{"n_head": 3, "n_kv_head": 3, "vocab_size": 512, "norm_place": "pre", "beta2": 0.95, "weight_decay": 0.086, "decay_shape": "linear", "final_lr_fraction": 0.05, "seq_len": 256, "train_tokens": 121100000, "steps": 3696}
Each number is 500 + 40 x the weight over its row's rms, rounded and kept within 0 to 999. Layers, rows and columns count from 0. Numbers have three digits each. The size before them is the row's rms in percent of the matrix's.

# q: layer 9 attention query, 96x96, rms 0.149, rows 51-63, columns 0-95
# k: layer 9 attention key, 96x96, rms 0.152, rows 51-63, columns 0-95
# v: layer 9 attention value, 96x96, rms 0.142, rows 32-50, columns 0-95
# o: layer 9 attention output (transposed), 96x96, rms 0.117, rows 32-50, columns 0-95
q51 097:491510466520509556522576513530461505542512439452482486482474538417477486504545561461461431506542509491514457520466474474499514490519466456603531498569536539549476474560486544477529583512552440535387574483495460485450503490453523552550468475493471530514441483496467503534561450510550443509
k51 092:524497513521440523476517563488459532514539510537475523516502481482441492512461561466464506438582456512497470510528490544516513440614406519511504411405517483528510488485526491473416474455460491519532461470468439476557482580526489498551461522531546547487484467441556459540515517564467517454
q52 075:566457542490460443507484500514456503514519501459524488421479546448471452492481478532557458476556451433545467548491476523604424556460531482472499470469533525486506565552474495492512455535475465508575574583501512514490453492477490547562510472473604481417515507537536522503514547447511501483
k52 085:501516515468465458523517492523447399480492472529523491429501511518493532527463454477535504530472457495440523462560460515492464495547504476524556439523464556549483571489514544544559473490529464424488509522507408522553554430548543490564533578479455495493496420534530526577500548555462465552
q53 100:529522599519528479505489515459445514490540521456540553470494489537456488460457473578542493487457474455483558472491508508426546453599513508497506481469520524565468448557472503549468527571464480488502615496430420527491515478453503528540519494568442459486471526499479530487534440464467437532
k53 098:506528458506490477547500444457422468533514526392584444532479568522461518495472468436489484460458582508461529491506529494488524492467536581470463506519466540462495544505571527499527539534559469541465524465453541461528446517568459547563527489531517526525553538565516474493534527433460465552
q54 098:503478586478523489515524454436505566469468585472484539503481514512565422488579494460477546502448478486469524437471471487449528471532470464515471500461488515473595510522475487569479501521533540522541563476471486511501399536456554531440550519465469536589477458529586526534537475536494518501
k54 105:466494504466431584534479496507497489509569526466537499497471480483509512412554526468526525497529524452454511457497534463503584505589499536448507492477509526474438477541548485587465520453479508550400474405502545480539495460473511583511482578525559469523470569470486519455472501462481540530
q55 097:455430512492509463526513509451495461472564536501518531459532555460487485558485534574529437535465499468502518463457560504458532631480449509586563492520511508521422547470530500508498501535504514483457476516488513522465514446487566532492473458535486429526463398504519556544472452513434478562
k55 091:512489472473519510534508563471521512466451480468581455512430481493574437441521511496473469512526497497494478475494506459530421494524435487496483518552513472531499538566512503476470547475578443494468511569499551578525488476480510523541605418576572588436480486468445491558520535487483514510
q56 096:454496474513525492448483517543440506504465507450498474416488461396447546493517499528476501532549568460459535489525447433487516480521554521521569467466518512584450472483530542543476527464540502511404491445493511508445481408458538470512533582506570558470510548488532502460507473453524448528
k56 094:508434525549587542522467474488528539465484550445491532511454490538493546551502509587462529480516455496521521497546520548541503524627471503456457534522525453508495538501445473534537531471525437473557476504451503481523419525580481493514513421454455470426574526498512519465536505553508552541
q57 109:511497547513505458588492515439493536481479390436417454484482526500539514485467480481446523456520497559503519504500559520435497409535478477528476505505518485567484461464541459577517526504550532480460535477580484558552534503453528431523494423540541530525489479533491506502531416479464543557
k57 101:523523472484520573493500468547498478468431537557484446518461574516486574529546463478533478466507484424588513502485454579541517509604519534436503522436551497502523535502533523464531505503478489480445441476452494492452475551533493471485439443503541614546516567501513455507510526502560513498
q58 090:465481503497490564558485482439472463480460578496561441412515488521491439500483548464569468502456507504537535499532456513527463512531510460538501458446502500478495464530569453499530464496524483439500518549554486447504487540475470489426465497496598502609615521520479534512453554519530546531
k58 093:438422479473568483475495478435496449439456501451511479558502434522519490499482535549508541504555485416469517475454431476539467540544482498533487529476433552470454554510525471474448442512455554418529497520472552423540497430519540505538473535520571555429492555502514509537527496530484523470
q59 085:514531539528449507469482499511500472455525459537452487478532523476537470568537572477503491471529412456510520494534432531408582483492449504508468542478486527400551474499473527506431561501510496509473483483480528531462544464469499519493550402527575513559593521473462444473461546463476499439
k59 088:550486540523529495473516571452493536440494429456451481478503522484458518516500488497502499523443533556480487494580527443514487543464478522515403444467460528511526512574533515503537523523484502465485471463525550514498588576491620467540491518555536562547523526526492586460484483437447560479
q60 089:478560445476482559518537454487375564522497514508495448503488558425459512469463495481544494554536526503540458462483503427508538407557506531503438446526498491485517513508537495579529467510480490510402458449564538471439472494541434487446464505535471485545524563538470501506513493469485446515
k60 092:420445560528500563522554514492540513496441497536563539576455421528512537563517504588473506484504467529485539499434498498499523527499473529496510515463541428420482529460477464476442489540500491486511436503548502462434542456476526530471474533527506566492520545440609487571462541487477464486
q61 086:497541426460504478519523505563487491561498466408480490514513462422538489447429525474493509494431489506535486492538540397423527564486502472486520551520470502419516450514504482476532501516508572473467536582483484455480470438485434515537462488497497376517440493479509471469479475524501476563
k61 095:495563454494467417523477479560449465504511471460477495526548507491511494539411529498524481508463515561461497425489547512508540463461514529476497434484501494504560497578442519450485478525497474539434601533508486487426511504543485495509447442531492487542486463396458475434607517478482540538
q62 086:535493375521505470534530463499529512525482452576535449499515473495496552420491508561545589479532477550526444573541511533531469541458539435478518448552461546458483507455526389507509489474497535511555439458544463516528538540515506529534506494542464493498481512478487424427537523514525470516
k62 091:559502510541498507483505459503525434468459458550409496482498504472476432439467473526504498531456491445596512516470576518506443456497480449466495529495407487466538508461444530452498513470527476535469497519572522489504536505550452482501486454465408487509455493505620497479544463524552456422
q63 107:375574365563545549528475485561538485507574440509519468460504475504495601489501505561496494487538491484483489446485484497521504540532475496494479531524503543544447484488490430517441497520490510465459516534430478529566451519495550541479429482468513526475464462494514528486530575457519495532
k63 104:459504468498497472486521512535444480503507446529444540519523434452484444470553486466414483513468503429567489513548529485529440504493479506480449541481523501511527486469465490492377510435495459430465553511445451499515444526467512455509497481459526466428532541527514452479561535423450457399
v32 106:540526508523479523504456503550540496526477485497519534519578459457537472525550460531461480501434543537462482445522472503521493552525465504552473480402504441420515533544429440578520494495480453393495525493464413426542450520503443478445552531522492494526498535555560474494472506523555543514
o32 105:492436459486499454506579514501562487516463462573479497478501493515491536562461563564461515516529445578561494559528516539488498516472485493552579541601502571444537512472534492465533474511451516530507483543579518500490515519509541512475455398541587474464489484436489520463548531489532482536
v33 101:469496558565594500456493479507472415446506472530450533480468448552534474414467559467538488434483486494519530465428541536502507556523497539541437479557474487465479462502508455509535479515441510551509448542524482647475533545487447506464457452456503480525499505485522544452483505483488493458
o33 091:553519492504453496557452575514462544449522411439526479429552489488467531540429462499509464509513468485524534468531419506509469523482464514466470455442534504548453529551448556511478510536537471491522507434447475537425433520462525461525569416526470488471457550532463550506519459531439530510
v34 099:475504505461504503481568446546505428455535486541480456462534504507467532573512534516420526513498459507505403454488494458449523461501475515488519545516456510508465427440512452507520544387503544486467506585496518518546550514433447483440555418516498549538457468541471527573485498505488539450
o34 095:497511513493522467469476532514564490466564523512520533504463437523529521521487449489497505547549506457458602576545482500526586554546539449479469492546558483530489556524497620548512456516510502484461548420534430542456440489481533466470516581474471473517510539424517510475484512559451508482
v35 099:498479571481497511508492509466498424443522450506507529429527507545442509528463482480450549393490551542524472489437455516470477493535527521536553530439481500459396458539618501441497487475564476477514472557524542483457507522507458502553453537515507516469565520507495558475432450517539534476
o35 093:551534547483510477427456544505463463516532445523512532416494508448520545480439551513509445580452494467467438498505617426554566547500552577497455440526515512438486469538458545527473467509507533431502445516512444499493492464493538496512517543483511465591466505471497524483506542480466468497
v36 099:496534472521542511532465507487433521498477478486554405511517501583523501474481545514418543549515468454414472531514507497473496463502472437469504446485575478515507530497436526569537428541507480485575525476490474467511464496533503467493513561559534530521563521393534473609502508483519468438
o36 103:492490515474514549484514512381568491480496596528531528507469490478500470548509590502542550438474523531512491484530533552503468529442541490517513549467413525417451450503553481470492485457490538504485483534551548489521622521484458561473440534498436505486516495455498527427492553537489519484
v37 113:552455488504492560500553557433501470519501475506498543579496439462465489472504555519488467545508461468534500510512490456412520489571470523497498516540434523429519512451577479442491546498556427456483503464506561563475459513532475523479491491421479489548538548433478427568526499502527434564
o37 114:491455549515440474504473423591528526521508431462477465479496549502572405501511445419452490519493481550508489523488541511527515494434553446466472477423500427488595511477465540500535482539514535523498502494474470495463573449492526476542498513469464399515503442561534539515501468464522466463
v38 118:551467466523523527510515499444524511497501499474495476426570513545449484509525483464489504411459479555499433539486534498470550445462427525484459530530433510463495464510563515447546454510603545424511526474506588482527465453493547431534533570497517459459513488545482502475461432482512584490
o38 130:507547469464519492489428513587548506502494499546491476517521511499529471536526516493487489555486492506446450520518396427569521553453545465512511481576484494503501470543459481548487494478520549516545454537545487534456498518571493527460475549431515488567548492428611432497471548505424481558
v39 112:470484523506562501488524493550501465536461472564441505489484441519441568514448561481543518541501497469517496455481545504514534379537597536586424459508479528523453495452512466601525521565510483547442478457484546523441510501463524523448497412450469517516512514492496468533527492536475495487
o39 121:570484530512509486518468549488518517405501461453480473523459500491552438505553484470431498471511574417477521510536535535517504532393475490512453479414561461525525585480514518435542469560510458462566547480436475499510508521457516487564522567472565461490527501504502530535462529448498477453
v40 102:440543467478497488401475460532407505548541528481506473487535603477443531412574489524496485519494461553513517593474478481516503464518519500496537523503517470568483525469520498490536564484500491513529431513479516566487577515497489515486540573529438474473420478474407573493489497504490506457
o40 086:496571534559513510543545554502493531547443540409546563553498516487439406461488577544538547494557495458479548403495514461506555471543482521487501510475521523522497464499542579546456482537513507522512556498474490527540425525533462475512512502470383528562529526504490506524538498508498498551
v41 100:523494491487542491451520482513428456563451521478423495482564507470501479481453488375518533463499517495437469484490461569527431487488565550536466488559475485578487487564443483495498529520497566472552494461461462467520530505438445494425393509534490532507508566466512527499489505487519531565
o41 088:498453432554507533525483558448577578509503379459526431493502474525501499496521437545466464428536515477535500455490466481514490577524360508494498506478557482447532523508534433497433481490490493424491496517524488521482454516512559572531495489533544489472475481490503487493460523525437459519
v42 106:574509532475461483472465545507557520537515519465444511445460509577496552427445524487500502471502539535598467490612507497508509477587495484535417413500470505525455483471511465513508523502515460505475497484470525486612480482543445545476454446506554463513493515561470487455420489528507472484
o42 117:556464432505577506442455556556477468511435435528495455470464522458557449517551471528525459454547523462522474511461586508526440502546531534536523465537517521513518483452534514462501467496483479453537528490496475436495544474469558431521515478499565490467572508552403443514541562504566491519
v43 107:515492540510484468530514514600484471498473552566433482456536490532565482527433504563542589464518469569529478462475504516505449463506587426530503458481461522523494477478525412453489479494467491487570530512507547489487568535480487511486500457572528502500475450525568490464464513390463544522
o43 111:500558498529577522543509534497500510515593523518605538541497445493508556539547505515516451484538536450487530532469499498505542548513484506498552477481617499570470494527541524491492547518477539496449552481522496518454454498446559519545487563536633549545527557529554507498527475532505538487
v44 097:520442480526475508430509491457572505510562456509510468518484517464444468449524350499393510469442460516456542518510551509568510459539515531447500461499489541489519500497474498465474490476534476550512491472478565474479406577499505512533476577546527495497461583510566517502505499548494515464
o44 090:533555476483512451484470513477487473505496495482517544514528512568528523468458591489578497486473493548471456469518451493507510505517477476507496490528389598431618429503501526481507499508461574458484430556505479449514506494531459459546463475546523482548485375450491481516518466525542499515
v45 103:500503468504483564513437523592462513452432563513483476503536502529562457487490397492506441464523541520505506531472483488504477415505494455469433515527519486517547521528528444467494434463464514518549475454439467468481429478449513536462477522481467565590538481478531488520568417554469549467
o45 108:533538478501476454571515528442513535486527489489488459477462488576498511594547513475447538468499475578486517429484514457529492528501457481495525483428460498472446434472542447497536470538503573470458497505541549550536511528520485462468468464549580449462469427486559478559466602543482530546
v46 103:530478500511455462492489520507559504429550533502453500562527476574481521460474557416502557485460485515506458481506409559515507513446570468487519429501468464511545475460547508490478457457521464416603490485525503506484537530511417496483555518529569514546474518489407479446511540539474443481
o46 096:513502497467571523570448494418498529514535475489532429492458522451509408562514487572497436505574479476520486465451523466426507434510534503538498526519489479495459462495499512543467575486548538567430473531519520468578540492471573539573437512521501442480500483496480489488526490458483586466
v47 095:455469505537517557498566576496465487566466582499558502492515488535457496465436478528506586535485521476496548463532458565492512432436495571500419413445547474443509533471458516516476550472499507510491480494514452517460462531544418505517567537483594532524551516468477503512513504509528559514
o47 105:535488482536458466530485507482565527494513409480511509521484553415587461555539515508467507426542512558489518516493562513510512547460514414520506455494490556513456552478514477469521506466589556488452585511510544545534505513413522561522526445548506464548462496481485560473556516447532443503
v48 094:503429470498435512501547550517557489499531508561536510533531492492477480492486525519487519481489477478512463594525514517441478485490506472553488501508492566502533515535416529537525510540478500431613538557566522510532553415463498503389472458483514551502469442428490459479565535508442512576
o48 092:442561558561470471536510443468501513474537493492451470538474454536526461563488461439485510499498443535508524514503444513493441449469475503455390555475535466494491483471513539556469604445493522487412500440470497477506438563484470535482508484518491498477486599450567500503479492511465535421
v49 104:502531559510488551519452488504403502484455556471489506510537555495496548419526520527463553527501454499610470473459473453520552490529495506486432489487515504578522499449451455551439503475484424563504506555538539544519533502556507522496457507513451536547451465525445459478555429471522430454
o49 092:488567515530515510439518540431507522555493521467580467523492491427455411534482505578522477497542547526501571417499488514407501445478496471521510503488475484564460507524524538490517480586506530495498522432509515466458558461475446502541563484509465452518509549549472594534460500528575520489
v50 096:447488507463432487519395462503492478420581555494452463468471477444476508480562539586502437476473513549528501477549494534553512568519525518542521552471445489431473511486559549461460476521454529534536459541500509496515547545521508436512493438520506550483475478516522571484488524423565461524
o50 101:493460474490491476533562507536432494510488471436530609472527496408491453477421421505483505571499497461492541444506520464455460492505500500497508425521549476565464507540416463489551528502489477517485509503443501489501419421495459532520506549496538453481466479483415485403524452504491476539